Part of a small language model's weights.
Architecture: LayerNorm before and after each block, no biases in attention or MLP, untied embeddings, normalized queries and keys, local attention windows, short convolutions.
Each number is 500 + 25 x the weight over its row's rms, rounded and kept within 0 to 999. Layers, rows and columns count from 0. Numbers have three digits each. The size before them is the row's rms in percent of the matrix's.

# down: layer 9 MLP down (transposed), 384x96, rms 0.148, rows 134-202, columns 0-95
# up: layer 9 MLP up, 384x96, rms 0.149, rows 135-203, columns 0-95
down134 104:488475491495536459474489467493462532508472522477519483513506484490466476505474494519532500502530545498519545476548517511554541497530510507505488487502538481560517523518511506528484491482481513490485499500444525512472491517496478537475463451521505467488482511496520445542499516493458516489
up135 097:511511525491508491504467493489498494483480469508545463507476528488542480475535499535473485528448562496513474505498470496501535449509525453510539479514462497515518528465471524489508523550503475461493494505482495528466476530507541493531487483534477484477515490498467476493495516479551510471
down135 095:476489483511516502533541493511536474454542496503487520504450505478539507482469485466482483501444521464455483524513509465510520500480495547510508487530489510501492495500530556516487513437503471507474500543536537468498539522510513517508469486488498500495504471551473503510513503502447510519
up136 105:498467433538491509494484504531485502505535503524500472538469538509494481498475492501542489495507515466503564505520480513489489550502493539504516517508543485501496472489490568480459502490471491467485484527510500528483502502486505501511552477506499513472491512482495567478487541545515540509
down136 106:471496483530549512471550518514480507524556522504492469466463550526503479469514473464506507523479461514495466516533464475510482495534440522475496506545512524487502489500531508510512489504527467499499541490509494481503527480464496469470477495546480544525486528495494473475513489500518470480
up137 105:526513464507469491478507524456458498575528487518529507553511523526458511468472533510472497504511509549527504497475508532486506493502514481491495503520543527524488492528471474524525495502510453531479481519457445512503491508498505526527544507454513500520518520530502537502520483503506532477
down137 102:462441502472530478486502538483531479532523540495513496495527522473518459511484500503441539518471455505472472515489474486516521509461481496527442511481484514491529503486506508516481507530504513529495550537505505487527474485480484501530493491558497513513496488509522507457493461473513550525
up138 096:526501477546449478520502523522443542468475483491487517493485511515485552484519508497512527550492491512513524508471486477471494510538531508507492528483495475506491455483472545489531503483452470483518476500494489446487491511532528519511488502481542495473532502525520512504511476497577481490
down138 092:505498513478506491538499562511508459479499478476531528497433489511511474471537506460502510510450550498502489523476522527447513528492525474538515512522465512482488513511531503509483508496510480516463497506504557487470508521465495485497532503526468462455491497500521533501463499486537529473
up139 098:485505520528487489471500528481471502477494465493470484521494501458473503534502488492518485531500500498462504532477504505463471520517496501471433471500519478466516495518470500506476508526512526496530496524522477479488433466501524453484437482461531514478520443468496511488508455513494508550
down139 096:510506521502527509509532525485533460492492485500503442490561466465433509480526480475473505505513509453512469559498532511532521520482489506515463504470506487502470518497496552476513483515494514497493515500437488464511512528488538511478554485527467494516523515486478495527496499509485532483
up140 094:453523463458489523487489518473499514552462531461512534544477512558520479490532507521528495489519529508519513524492499493526518515474478514473447481526471498501508515483493487574518459487476504494497524520537509472473499462513478527490466517520514512505477493516554530500497501533488493506
down140 094:485477493494478542500550508533501459493504519503509499473540522531485518489465497501444546502495565475490488476448528486516451555520460472523526523504534472524502473531472505512485527520476475517525501529513474482509522521484493491518500475516505479538508507491471505473466522496480469479
up141 107:484531500508460452490489491450516530542535487463522498513516492497481465498466497503481476506484466512554474514474481551541538534463515478495465463483476499467536535472458480487539474523476500509498473473479480523466506504477528505507475522497514494494499464486491525466523465504496497474
down141 107:498514503531560466507526507537525510511476497501515482515478465541494493499507478520510519500508487455497453500526473513501501471518512531521483507461510515519494517496495497463461471498543487485453533530461530496491535518512477472537535479499503502534479505543506483426530513487463457478
up142 106:547532460506490527454504478476589521521544482475527451470497505484527557520505510511527501452489521454540479505519514496506494488509501501531502485521479519499525473446513490518488487502498515524511534517499483521475515497545492497542517470526490483505512485517501505521465476520524504513
down142 097:544538515486481499440476542488511517475532511497521484501541491515476486508522534460502521474467520453509472535498504448483469509510507457505530476508476508520529491455506490478491445505523522506472526500460529476510497501502475510486509472506504518526542537484488479488478514568523514507
up143 103:494447512506530489429508490516474480459480469448536583525509509481500501496518497525496496488500522521479464490485475499527426487532483515496544510509476484506518530523535512491463487498554502495492524489496499485508438524501477503509496483479486486485497485472499502460511502512478506515
down143 104:527495502483448474521512510503542490488509521501550486460509509541471473512518460549498472530504498532521538483504518491449488464464484496491460522472522499524489513477533503532505522484488478480541488520488509441504531496525487491455467505506480509488556526517518449530505489481489488504
up144 110:525482503533502484513466450507486500531492523422551505519461528506480528508486511502529493499484531545466526471480494460496499447490520481509503478509502480512541509475527463512499509484485508494522531475496522511486485441479515512504480524499505477533519543530537507490543480480482541470
down144 107:518492524453519492513496539472481484531482502493480484517490543488496518512523515501519487475457450525504501523515476483484503491475497469560489519469500469471511506497506467540486524481503495486537516465468475522518512509558483516444565468491519464509451538522507495514514501502476537527
up145 100:483491492427496500486502525493499490490453465476515484488478479524515492499526503461506497467520491498485491488462510474559517515506502508479440482456476494493528541517558493522483510482466475473506513516468533559475508490495496470545546497518459483509483485531463506499484521496472526500
down145 097:532506565507501509483487467501535511524412495530489501505509456464510519513501527531507485466472455473485494482526495503475470531470491451496506508533500568506516508492531526495507501497531496464516477500523487529485455449509532472538504492486521476508496486494521508489520520495500519489
up146 096:524468477553486495482542503475545505513527518500478492510509539518495530464508532464486523506463496448499516515491504504465517490493457515519514449510496493473497500485467563537514487562531504555505486498501498523491485510505474495580506483497475473500481479509494514513529516480507519485
down146 095:492501470454531503513472469509518463488464481538503536485504452449525524564487520504500498492466528505514495473502478482489525505510467498549459493523478505495521507532516503512477501533489473451505449511521541470560510507531497487548535503490501466504495509491514473500462504527502511515
up147 084:499551520508510459504471492513498486469454513492521534498496489492477535517451529500522456501512521492530502440533466485468472483433521523499514493501518533499492506498451493526461519471482490514523517481511512490515478532473476571530516463495474517476486484478531480502515506501513499532
down147 090:541464484484460490452472472493493516509507515544548468504456460482521504492479475484495494504541512509521496487504521510500502457420482483460500484517503499515522513522431510519521505528446495504467518518516515527504469487524513485494523488518510547498555520491493503532499500532511515504
up148 114:487483528483517476513518491526473502537533507447519538488514528517496500535485460548549525475502513511511481466500507481502520504505510515514447492466547494522516546466494492466482530501472546481510505554481477528512497526504510483490533503478477499502521523510493511488475522523572497548
down148 117:481512479528521486497491453502491517496509485506521495438524503515515521467487459532476474521484507545534468492482491462501524538514458424513516507528549519543530498497498512555474543497502464472493514460534495496505510513517491464463502496490516482479534518528523487494465500508489480515
up149 101:485499504500488473518484498497494496552485480492532557491501567429507523495499505499487527462539491510504529456534485485475518481523521471481521530493486511420500493495497506485494523470462560522519503519508510502497475485503509517518494477533530485515532519538490490514493519498556523487
down149 090:525530527485493493496510522493533450511486517502537489499470482532526498459498514518543468512512513478490497469524505485528538470542461465474485528535457513478473480551534533485472521493513503477482487498495506490464486483531484529513484463486522476541530513528460467473470538498500528464
up150 099:479488430511525442486502454503490514489474532495513529509493458504529509521469506510480497482553521505490510493478516512480472451485491449484516507530498549497516496508522507497550455532503459480502471475515462495477452484496477458526487493514477491521501482487494542541503497530495527516
down150 101:484480491493478466547485492510504540470541515512497487499483523496504521543469545548542489487507485567478514440484531524485495502456496508488474485513522510515520458498509502522516514473498488533499518483509491469472483511487463468505514479515508503514495467488511555513521431456508529498
up151 097:535506460520504527519483513516503467459501496440486502466523504567511505524489503510496531506472521479526510492520483503520497495475489483504497513511467529511527497508555498512501542471462514544480515490509521510532489480464503472500536523541479484471506526483491525546531483444439509468
down151 097:502477494476496478503516488518503553485516501495502516525501513481518501537535521501530559534519478485479489490498514511475507480486524486505533491500520526524523536466474507508532464513520494523495511498489490496434508463480465525556501485470468519499487517512441467469425468526488535472
up152 098:509474537476571486495478488482451478505486509508461518515501511503492542508473563504507478520533491497536519525518467525456508505521493515516474497506489528532494458498494474461513529501522481527455541498512492475459475510499503531485495499513520529474524474513490505524479501437533448495
down152 093:518488497486514476500446500501517495506525502518502506508518529466531472471538534543491507469522474426490524512504516505499454511512446500507483438523524497492500483525466507521484510517508480499534480530532465520517442531489535478495478506464464539515519517517513466479532532507486505499
up153 092:415515551517457518495491515516512564495522499455508488520525535530515516507501485485515464529518533469550510521519482541523505492505508511498476491496499513518494492505528523465489461493504539505480527496472499530517501498545483480538492459470516517514493462537516476479504502489542474518
down153 096:566496526521491511502516543512465493495504520527487489527469487516508506491488518476492547496526464470496477489521508483503460474463493458502481532427503499486531477488479492491492473499522475532520487535561499506495476514534521468476501566496504470501494516477488510541464488521506526459
up154 089:498509471510514524517514527532461543496477483501522457502526527482511478534543490528519518502539470494526487551515529491511495443502429470501478471537464505499525542481470514481512512490548466523542539480497491477494523496487472482534476489477495487498523481505516489528486534481506470497
down154 097:456518485529507495517533512500517489495519523531504497510499484491515462497522490496527534506524520504506515553491521463521486423525507450503511483513478488533508511507498469500481535503551453486495501446493478525491415483501476504507444475505504510543491472535488496515479494493526501521
up155 105:495485489481490484500528476536464493497488475489497519513465509565475477497456572518499499498482472511458495518480526489520502509481512505466468489494520545478517510530517487515496512473503490525518486536455461496488479518514521502495467522505431521504509503513525519549483467554498480446
down155 111:521487446497488515521451497487515518462516472511522477470517487489534523534512514505447493529530476464481549480506511488474498498567510489541486528471502514504517487477513518520559497521524503488480517538507504475560482505471484510481474510499487531502444493494518454513501464493517470511
up156 099:521474499497479501565485543502488484493502526478509494499464479536488508464517513522519507496517449489496519512508516481437490488511495480561493478473519506545558514472468458488501468502500498503499468464521467490509475522487508487488508480501500517496469571545513528493514513459510464532
down156 098:541512506498508499524473525484488493499512512547475492470505502496508497514529517507535482536505518548504461494510516472479582502494518524481454459511484447502480476498486505484525498496487515486470516497550466450501507524470508465491574489522484505504459484551466524495501499482512494482
up157 102:534480518546500489516507468471540499509517530498477527481513485533484532518465505481535511488486508521528487513499477504527487515540527517455535506502551467485493482466534479496520519524508491531554498479469483471556539517484501517513476552494526475469526495504535493478478538483489453521
down157 100:483481511507525479505481459529511509515497520540462530541543493479466468547537517508527494487477435488482492492505492530534509533499545491492530478479471506503497502470495551483516521542506499476511495452512519494538495476525484453480478499500474505522510490537522483448471467490508541501
up158 094:509508501534484482489501485496485499512469472533453512437485498480527516499475486487458503509498508491503500482463523524477477514513489486526515530513529523492482485491488523530499500529497473460520499481487498534498544524502524481488413496476463524478502471517429516542484493484439463517
down158 091:594493495517503483491464457505501500556501565474457483479511502515496488524441506475482521516499447524497532491528490504452533528492492493531513512521510501522481521483535503499489520494488528536476496496458501468507482518473508475537469496492491490492524512509465474498503493462514509525
up159 113:513509537542507481477493516560519503512499497496459561500522476496504474503490507488483494512456493472538490484489512486501490493575492474472460507550490547533510528523487469482475450508496480500482495488485460543486485539500472491501501507541468521486493489482523501479449467478494501468
down159 103:485512509476537441487536482503533487463502523461499452511519520521499521463524510432528504494530483493516518526456495490493481501482536485489506516531523514486538505476471495504540486502474513500508463525521489488495542480499493528491522458500501469540551462483536523525476511505460487462
up160 082:564507470492534457490497471507522449495484513495477536492544517465463498456467443515510534454494516456462494503465497477484487498469541514544502471483504500500559491497474511527505474485483480499510506478476507474528505488496496472466503479463474511471511525497469494490492527523502492526
down160 089:520487503537465474456445476495475488499469528502511466514465492469515509491525537551514544507489515534512502509477501501498449453456561504481472504478481512543508531540472499495493475511498508527559491510516515493496515478515483498462514464509492486491475496487482515534516530541483503524
up161 095:463503506477475453534478508502539503501491482468478502523488501480508446494485448535483486505492505487491510505517504489467532490504526463525510479484488504507487480513446501516521510524505561522478481465488447488459495467507498568486517490534493446514528484541493515520490495530542463497
down161 097:518515522496536506469461491556511481531492474490481500475527506478489534524513488491523477470490492498488503534494535472529516551535504434510509468493492509521505479466509516461445470522449510557489500466508501477507473510501472521495495477495539557504550518505487514470491474512500504511
up162 089:485514500538491504504471559527474495510498469497533523502463483499482480503504508516488470450541529542476525531486477488466509462461467451500522489509499496550523478487467486483504505508476511480490551484492496472548518513526489545498503501472475545522540532529547488512491496540503487502
down162 098:486503495513473498512536490476548571495485530525529475482489503529520493528474538460486482492517537504517495481485497488498523480501449513522525477493482511514532512487535501417486506489536470452498523533521507466480500506521504491495498455500501527478474539498522451484528462524490495477
up163 098:500515570528494508494474530505513503564519482510463454508486483453476499483516477533528520479527542521485531487545477502535477471479486490486510519488453503518485468515486502478500465533522498507490490455459474502532531474490527492503465478522499475512510500537514497519559502532484484506
down163 099:547478511498499509555518498527511510505483482500526494458519529500474476459505500472501488461459482507502491521498441505461489486485474529496506479497525497479516471512481481442514453549475476515529459517471491518515527525489496525528526511486501548537528511464527488501529523516558503479
up164 096:495531518503462496514485514555477475516473490489502458515471479500488526514527497499503479501508490505483507454510448513531471507443498471529493533477494520474497482537482523498501537510470475518496462484507526517528464469429524495495469515533516451492476506471482522498523524499531547457
down164 095:506501518472511480498499499504513561503521466521474453515464484462497505538503463431513472467549503532480502472504526474558499492520460506502530490519496518473482495510511531540505528527506477491488480480508517526469463505487505478533469507518504509502520531515445512531467472513490547504
up165 099:525494487468524488500535524486533502488482517518445454492493507491515458526503489498461513440481503492450492451508501494485460479502501523458495499552505500512555512512480506481464490504515541503485510524496498503470527471490469499511495540503494472469525497468546519543513505475443463503
down165 096:517514527499517467475473535562496495498491467486514485518524503470521487496495510500478544517535501516522496496526555525488522509514519459482469482491516533479481449480473490527512483557520475454458459506465475514492486523497491504514524494526503501520512481538464456469513514537500476448
up166 094:486511522499490452496495462561452484491499469508509501469494496450491507430436480509521463525534482508562497472492538470454490511490495512511517465514497493483489535549535513469511517499481490514494493512486511506475513465485507486492503503522525517509457519521457509539503501484521498508
down166 098:505516529497494495500553517532464529494540520528509486520437502469487513460496512477484469501535520491496475564492501459553510513531461473506477531473494506495526501492497508518457487497460472491510522512517503484507474520506518516477459509482518515522553459518515488439493491479512489464
up167 111:552518523512503506509484475498529499510443525465469496456461499483518513487492521514546515483492472508546505510443533472471496530467496511534536493526502519513525480452482485489519547477493557486534505484528503541495451485509494477500528503486544478469536485507520502524490513513498482487
down167 110:498500489523468519527495505500509511519475522520474482510521482508531478506480505504513467530474495495490529492510516499516486509524494536558479505474533488469492479478499528538468457484528516482505480477525573459457512411504490473473468512449521518530483462517520503525508528506519484494
up168 094:479469489499506517499550499478475444532502473438541531511509486499490517476483538521483562492459459508520458525446516538497533483465514516481481467505515473511531476506520473494458501527479480511496510501513543481529478508518499485491495503481464510493494508457481533497507515467508530520
down168 095:530495515495489494478486480490483499462506462554541489498471518475524497511544492518499503548506493477513503537553496468491465468509475486523526514495530534512481522470431534469544481492497507530509513493506519478456488530480568472502471492496495480471484519525499470474502522488472493534
up169 109:525503501453488500519490535487473555479488507546515488536486513486484504514550476534490456500530483535509513490473475484526474516509506479502460484509470483465527508475545506486474450513485506461486521512491466501499514504507471470491478451507508481449490561511464514543474523482490492467
down169 106:523511471485500532512557526508482484501524478508502539508519427480501500494502472531503516515496466506529460494515544473484485534472507505471503474498565464472511513470502475494494475511496490480527532536496526516472522517506544454490506512510508485437450527462502522496496500514532501472
up170 101:509555500530522489532523492512504511509497486498493518480530526483466527506522497489515499478485516458505542471460495464486510472530494503464500541455496532476507527504538511549510553506522539472507506471514535520464532535514473499555503493530453448497480489503498519515446501513507512505
down170 104:509481479495454481512479460529506478502517479499514539524455511549491527522506523502492512480507474493489522500479513523493464503491497526489493543520522505520496505467546541482495510466538516527539478533557466455460468503495516549509494492524455519512512448473505489491475474455520482507
up171 100:542502550562514473521477501515502505531523460475477528485459490524490509481527463499458526532479485501512501499519487518495503510506522447492497518503507516501512468507484456517522492479469514522503574515531485525525517485486560493494491496483533535462508520501524484461535528485522471471
down171 092:496495561477481497482504506448512504478522516505525465497481511474499473505470524517561505494488472505514531529504501506489519458521457470491537490517439478533456461466501509530511534474550456493521484499513486503492455533528503487499540512518484492547496533499482494500496482525535478490
up172 110:541499497515522534535491489485482533497458476542449503516491493489509503557466496492477516488457483504519481514488508541479545475514516469523480474476477508509521484511500522475531529513475496510518509465485444520510501478439497519535441488465467522531494497499508500490509523456484517537
down172 104:502458478480516528541523509491517491538530480486541495482525457487504504510480496515508499495489501520497488521497540510525558473420513487518517475428526465498535471485467510511479523470476482466516528503488469501492498524499498524522474537530476506485541492497496503466470528478496543478
up173 108:483481505448488505498464526539475505480479468459464476514530519520491472494467505470504512519510534508498508500493498555502491502482551473509495482508478505457536503533478506483493485514502501519499494542455554502475459480467489548490499472513461514546499510572499479507460480513488530506
down173 100:479545519539514521466517482520503503526502571446484474482515489464526491477537508492515500468522530484493485456514554478490506500543479485472498497447500479463514504508473516509525496493527488501499483473467483531506539503485540497516492529506512481538505473525516485501489446507445525513
up174 103:527441478460489494566481534477500508518489527513511532520540498505458513487502533512500494505515469498515520528490506488521531501585499488522507503531514494520518522514493505464460503510447492500476513516508527512471528537484502501516506492520528537545554528468531522477532503511502515502
down174 102:488465477502484520522508473486464493506499492469511516468499511516572522474497519520494495532457525506543506495517493533501441494488501547529499465493496469528496532448533536547436496465535509529492490494488511519468497527488512483531499509496488464513480523547494526479494520485490470484
up175 100:458488512488476432505496499458553478517475499456481490483513510495468499495517494447500473501513476532504465492462498481491464493492512509478478458493474535528500494443497488518493512474508513494490465499493509497488449500486475509537486484498462514520540546528536560494507472461494521519
down175 099:470513508466517531524527459504493500527507485500521467472552532480510508500490551519538495502475479461481470497487495536542529500450432491453490516468465460479501501468523507531484527512478490493483510499496530522505443524526481518519513487527486484501511519505472476533529545515501506500
up176 103:488485529502535520490523485490525532507476478514515511495516470551497480469512481488477501459514512514575472501515485500486509493495491508471492506556507535531546543492535489539493533470523493521503481529483513482466480497487471534532530447524515459517496525443494512489482507462508509534
down176 101:545513536506512523489517509502512483487509481500550470503475480465572476520512512499492497479519524492537503522521507476485492500474548513546484474490504477478487528537542446518479492555525453527444475488491509501487478540479493497486462519489524512460480487507481491491486503514501511449
up177 111:479515517494500490517488534536468475513503475500474533522517519508520509498495491514504480509491475527547543559470491528511549504489479528474511455489507512552517458536506508465492469476511512477501502488506469469489555505496502529504509509479577487456502483501471528516490502508515448539
down177 106:518517477480515495510510516530488516511472499517481498498475540499457517485474544549465475505534494531529499494533505494532488520491475511487489493473532504508484461503487510480483475501489501529474566457491489418494499492476538528491501503510480497455553521462508491496460562488511506525
up178 109:509487508499518510486499499491510465514500477463496514524465477456488461513502498499516523559492474517534537489474503508502484501497496444488500485485513537497521460465528509474559495510487439530475530516500502444461501478502473455520477510501524476482451478506497467496462497545468475481
down178 102:498520462523481491464487475527488516481490471520491508508468507525528484495478527513556478547515488518506490501518497472524514510519493508493522469484499506452484486530500525551522489499441531491509480500518481447539512505438475552473521492522495515481515499499519529513544463518471448472
up179 099:512453538519500514467479467503512449504493532517482502516522511513500468514509490531523494513504527490544469551471520461529484507505522538466492450516509535492576501531506527501480469476523480500483454465507538478478498536512498519484512475495488521473502476483499483502558513491500496462
down179 100:528523513495485477470509491538487480510512522508538524475470482526476501505445469557524534504501451516464511491529520499483487480478497510472489553547512466493477488512485543535474504522498466481472552513483540498498502516528528486484474537480478490500470501518474475533487472477539481532
up180 106:491471508514504511517509551515494551506497501534523488530499539554510481558450520522459479506482517537534482503474519519498477505487472441498496531489512497490504516562513515525536467509497501537515509523480478463487537548503479505540529519487511509487512517519534512514511550490499518495
down180 105:525510507521478508452478460503515491489522488476492506486516491547516498532486517469526522492422475494534538515505489496537490528464485508526510525502509500480452497475493469493500493487504482510508476514478488510468540520538459470485574460487537495497468515540509490483513496541482514546
up181 095:481505519513503476482481485510484482523493478522468531487482535492497508503433477482500512492556548506486516506509469468518495530516545514510456469560521473495507491503481514525516539456487492451467520492481530505503479468519515476481505531525487493537524480547480523487490523552497487456
down181 100:499497523484505485520539529519575561468490480522503517474489534492475534510482488503498544493516541496489446516493476494483500496517531476514511505505513536485509497516499491510510538487491487438496493500525466525465490499501487496472508440561480485473463465471505511520527495494504446485
up182 095:519516516505543483421480519531497475492484487482475497513467547485486496525490518496521510490477492445467501491480503475512428451551502476529482458501516551475495515510485492531515496501511515509524544512480509492499490498498475505475553468510519527499512494494527476494544526520483479529
down182 102:474481509514509500476501505508469484495516453543551507473478495519506489483481495500536512487508491532453527508536477473480517486483536525457480513486494541505517468486504481515435490548473521486537479501530543519470538506518470512484474495455544489513517489531453527490503479486531523528
up183 102:537537489548469474513453499524524532546525509511493491467527506530537501542509495528494490521535445504534513530528514520520514486489493472483481488487499504528514477511480470485561494493503484507479498503532447500491491462516532532555467492530490514498520505498502459552509531516513517484
down183 102:466482505515526525500555494504499469519473534521541551471451514502534551462479497531480475534513497499504463481506469491548478484529476488481506510460500454510506538507508513501536500503513496491480475494513455463531466472523482494502462532493509520480515520490496476456509550499489526507
up184 100:492469489535499491494489549467476518515471480519507485505513542428487575542499490494520486499496476476532461499517503506486487496476531518547525444516498532500517466522518475481506493487482507492475529526496467500498522541535516513481485489487483525535496520549476533492497523455526499516
down184 099:496486514468499499499543494510515484499456522500537534525513459510499465465560475501476548499514484485483518506498467532501470498523478504502511534489507485469489514483488508539543508494503527464559492505536472472533487537491475494521533512489492515481447499533488484461442500460535494483
up185 095:515503532526529479525485549525502514526508541488493478520480506488455486516467516519468515492535545439490532440494470503498505474523469490493471548482477481490505532518525471572510496492501478478489495496529525524497493461529532471507463472512469504493504462486513493535499498461507505492
down185 089:529500518498514477514465504524474514492532522523480481488537495504540490499467496473443531547517548474488543514496487493527537511492471495481492492502443501514491504490504475507490499510493490512508489506522511464467464541508504511507538500479498511483466574465541426510465508486478526483
up186 106:430533516485477508508514510442453489493480493480486502544498474463499465490486458480509468509446510509524485510498506484511498463474487522460509499512439483514496508521535504454497506494505518530480546483522493494542481497514436487505489507456503482461484505530482494511483516509487536531
down186 092:452541497507495477501506527463496518491461509495519506512470492476522492500489500503524488484512539535496544508494494514479502522479529514534488535501486480442472423512495455506534498516455542464508519490495507460501494477539455479503458468514507541518483523544522488528501494491521537498
up187 100:478534525509453494528527521482514474525494478457514467491484507461507480490482499532536506490477545552486551483511497510535472459468484499492513526480519525464528461523474470434498500505486520482515463438514486479493483492497498542490507495494501515526471505516484520513524515448471508500
down187 100:524472521498490465467496528511509527518501524507479507495491506490486481500461520490495491493520510521472506461534502479514494499548504504472498538538557507523528484522546484496496490498529544490497512504518446490396480519500538522496498486508508478546519506480474485457489479458459508503
up188 097:518519542539455519467483551511485566465481449477490486520528496503506510530505516483524477493510527507538475513462527495534492507500493465456499501460500523504498495485506498517505499512518446494470492500526486508487481496537520543485483518443478514490450509547505478543490513485491534490
down188 090:490497494478509474510517529525533498480474463538485461493481517502523485467519518460459519512521479500486514516496540536519539506572510439502500496478507545525516482487525499484506501520496476511549503553512534504469526486522482478471501506495488496500526493457517456516476468452480500457
up189 094:502469496522495534484479524505504507544469470509521481506491460483453462494502494501530477543540516546510483517518483544527429496478479492506486487524452475489488485552479513497494491515472486490520501538499529478498481499466521495556490494491529507456515485475520488502480529477478463449
down189 096:526513478482468470509458499510482516504520540512481484498486493505496519507501495510525481482494497495463455517473542529515517475460533482560480482524555526551476502523490486487499512490488507482512528492476479511490508524494494486513492518530428481507483555485491454502558460530464535497
up190 099:463514461526477494480463531506448496495507463507515471511483513483487492496489475500495469493481481500538545473505518493544453472471484498519495478488507503501506489470495455508513522562533544540536499510506455484502491483533508563461479545470483466486507471455502503517499501477482489510
down190 102:488520468524533524478535481497490528455540494534511496491508496509502477509487484524505515521510477507509506465496464508557477534520484521523490421507477479481504487472478516476503516531499491468521449549508492514537494503532477458493482498498549540518473498506492539478448476507487532467
up191 094:451479500464577507514519504524521522506515460509518536514520478486450511520541499542544540514450528503508469487483502497497508482466505519524463492461528514498535492504491513463520486486527536469555498519491489511505463483510474502481484497512491465492533509477528523485475520516478505461
down191 096:475486490525568460483486484511494478510491482516529536556537532499488509512496525560508528501494508513449489508517491477495490462491510482499465508477532499516481511487393496508478458512509475526545506500515459496512473496506491496504473520477468515505498515507519496503497501511515499554
up192 097:520534513521547495518495491526489491489544478476486512485508509510496524490453530474523508543545514525495493476505487535481534496537503463545500482533545530517531494475477518448534539485470489519484492517468501482526498455476497475444509525487523474486506477492474463503536540492470513489
down192 100:576477514480513493517492501521470535526500494491489486535491539472490489508514524480513520517527484540527494568490470466502501471513508494491520509500526521514494497513434490507508511513478483494484470438486493478403499527462501462494524518481502487501520512520473540499499507510490489518
up193 093:492510487488493483537500509517525509511482507534524464500467494505521423496488551518506501489487549479525527518464485486555545458472528486521476497509488514539524541525471476514479509502490505523557498497526494505491493517533524525546486516500531480533522542522521517491487512505545466492
down193 092:495492509476453520499542482520520500517485521516486482489495453518500504487478491496535532535469527522488430501468487526518525490511537547470493514510491524504516501468533516499462495506497456497521512494505495542532469495480507493537457502497510522442499571535490481472445494481500508503
up194 091:511515501521489493507492508504485505471493476482493477472440527492481507538496452496511539487508469518516555523527460486501486443507535467528465492469492516473532513483503510507504541562482508479531511476504504504507559506469527516470470471508483508505493494467543545478513525547478498491
down194 096:499471478532477513481502496493495522497499464527485516483505467510496501557447510462489524479487452464485481470503506513489551504536520480474499497516470484506461516508576493512490529554549471510502464506513499485467510501509503550499471545506481511545528488518493522470497486515477492534
up195 097:487503510500505460504483533506510513459512497487534525517526515493504511505514462508512502474573526542536481543471479466467489487506522510478514493516496487479507521526500456530549490513532473521546473529528534510485493479515550532504541486487507451498483532519511554533489512525488532503
down195 091:523452518482478494485523517559542522536505487518498494479517466477509486486499490490497468510555561500472498515500480469542520494511482503493488497478449552517487491491520490491502538470509522462521504490522553463537478505478488473500494512534491515484539516492458514447477454497499485512
up196 097:462450520458458538470527460475472494499522512507511480507503462552454508470526542520486543534517517527522472481509472531532498444494488540514513508547495535519511519488494522514521553512483480512495509489492487505470494501476501480501489497489492494522507480528480526523473504497483504563
down196 109:480564538484494553491481527527509490475480507481495508518462504507497480516495482473519481515471513516572531490511484471540512474511508516440545473531476476498559460469478533515475481488472507464506466474490499513513475538504497513492508488568490501476505506487486498515495501515516521492
up197 107:523544519472462492475478504489528470511487532519455502481508509529492530507527495473499485483515544454516499525460478518501541497523475500536494499449477510480521516511504550473477515503459513483518516472517547496524505486512487538529498457495541474451485496530457505508505481532546472518
down197 106:510540499503474452499511511537527502566465526509502528518467496490487480490481509488507489471496519464447446524496483503513522504484512498487509530473481528490513472526523488557523521472485513492458501490495555525484487508492428513503493474543503514490551449502526492511510503487476483515
up198 104:512487453473534513512541514555529511508496505479480517483489520485499482513479497534529503478531475499504522500570487505531477443468476497499470478483534459484542507508535485518512464464500507468500511518504480525479516545492528505487533461511465525501522515495454463479494530499532540494
down198 102:511546510526487430463501492468485504497512491521482480491515482525457504535497467467475490436526462532501485496509519538488546504532476527474518494508487523532484470503456485529483509477527464510498529513481521529500466532529479498517497505542479492519489535498530504506439530513510485516
up199 099:509540507503505468480516554465469488497496499431520514506531510500520525518491545513498489483533495509533488556479510507488463493584488525541503482564504511502480512476522481512488518516532543521519458500497505458525487482479483499501527488527512472498517519484497511487490501496477511552
down199 099:505517488494475505547520521547437491507537474499469452505519507548526555442502513483511453494509495510492499509476447506498538472494486460491493500524457496504517489518518521510514454523498466512527491485486488448520499495509501503470494552516460489501536535492495531486498504487520523514
up200 109:511482486518526473508513483461495494504533498514488502485535543492525550517502503500490505475483537489547455481478508494482527536506505541493511525547529484484532497498538488503540533509508495481454535498504501487536507520490536485526551556503481504526500501532451495563512536483514498539
down200 106:487488500516456474508482487503495472500498492533485462492522540479513547483497466506493509483498524536518468534474460507523532480527491515431485492534496492498515505496481540453486521544492483488480498482517490557534494465464467530481511495488538554495478510523529513541502488530519458489
up201 101:510476468514468473526538515454468488518522487462523531499535511503462539481516486515513508497487491532509506530474487523453505490505518488534498516516606523451492495513455477478530481515481521510531500503518468493486484515502490511474530501433495502474527508479482526488489506499528492508
down201 097:509482508518486515487416483495483533518518531535490499471481489489482509481529491545477504551534503516523485470550505509517510516519510472510521483448481508481522511482491490486434489471471512510487496523562506496494496505443488505497492507529483528531521496453465538496502524505485470529
up202 100:499505496474484506481451528529543505520539477529499510499498472480491485494455490485504508497526527453501522495484475474469480487473436529504485521521441495512496508466442526497505505479437518507556457496495483512466498522503507486540476501485500509534449496489461519495511529504481517483
down202 099:501494551472510502562478505530522508546493515509445526504508492551499485487487453488495524537509527494518496509452480506460523520497437515453515498496496499484520497506506506505515493486482529469513488525539500509481489510475481489489501490489451540507457466462493552511541530499485512463
up203 112:482460514491496533517535504459547530523485474484489516496488515525491513481480491479449506481529515489567469508559498517533523498520488513514503494499502528516515572486490531500516458477480489482545505491473534523499513525520528480495475466520550489536519501500470475471479500473518495535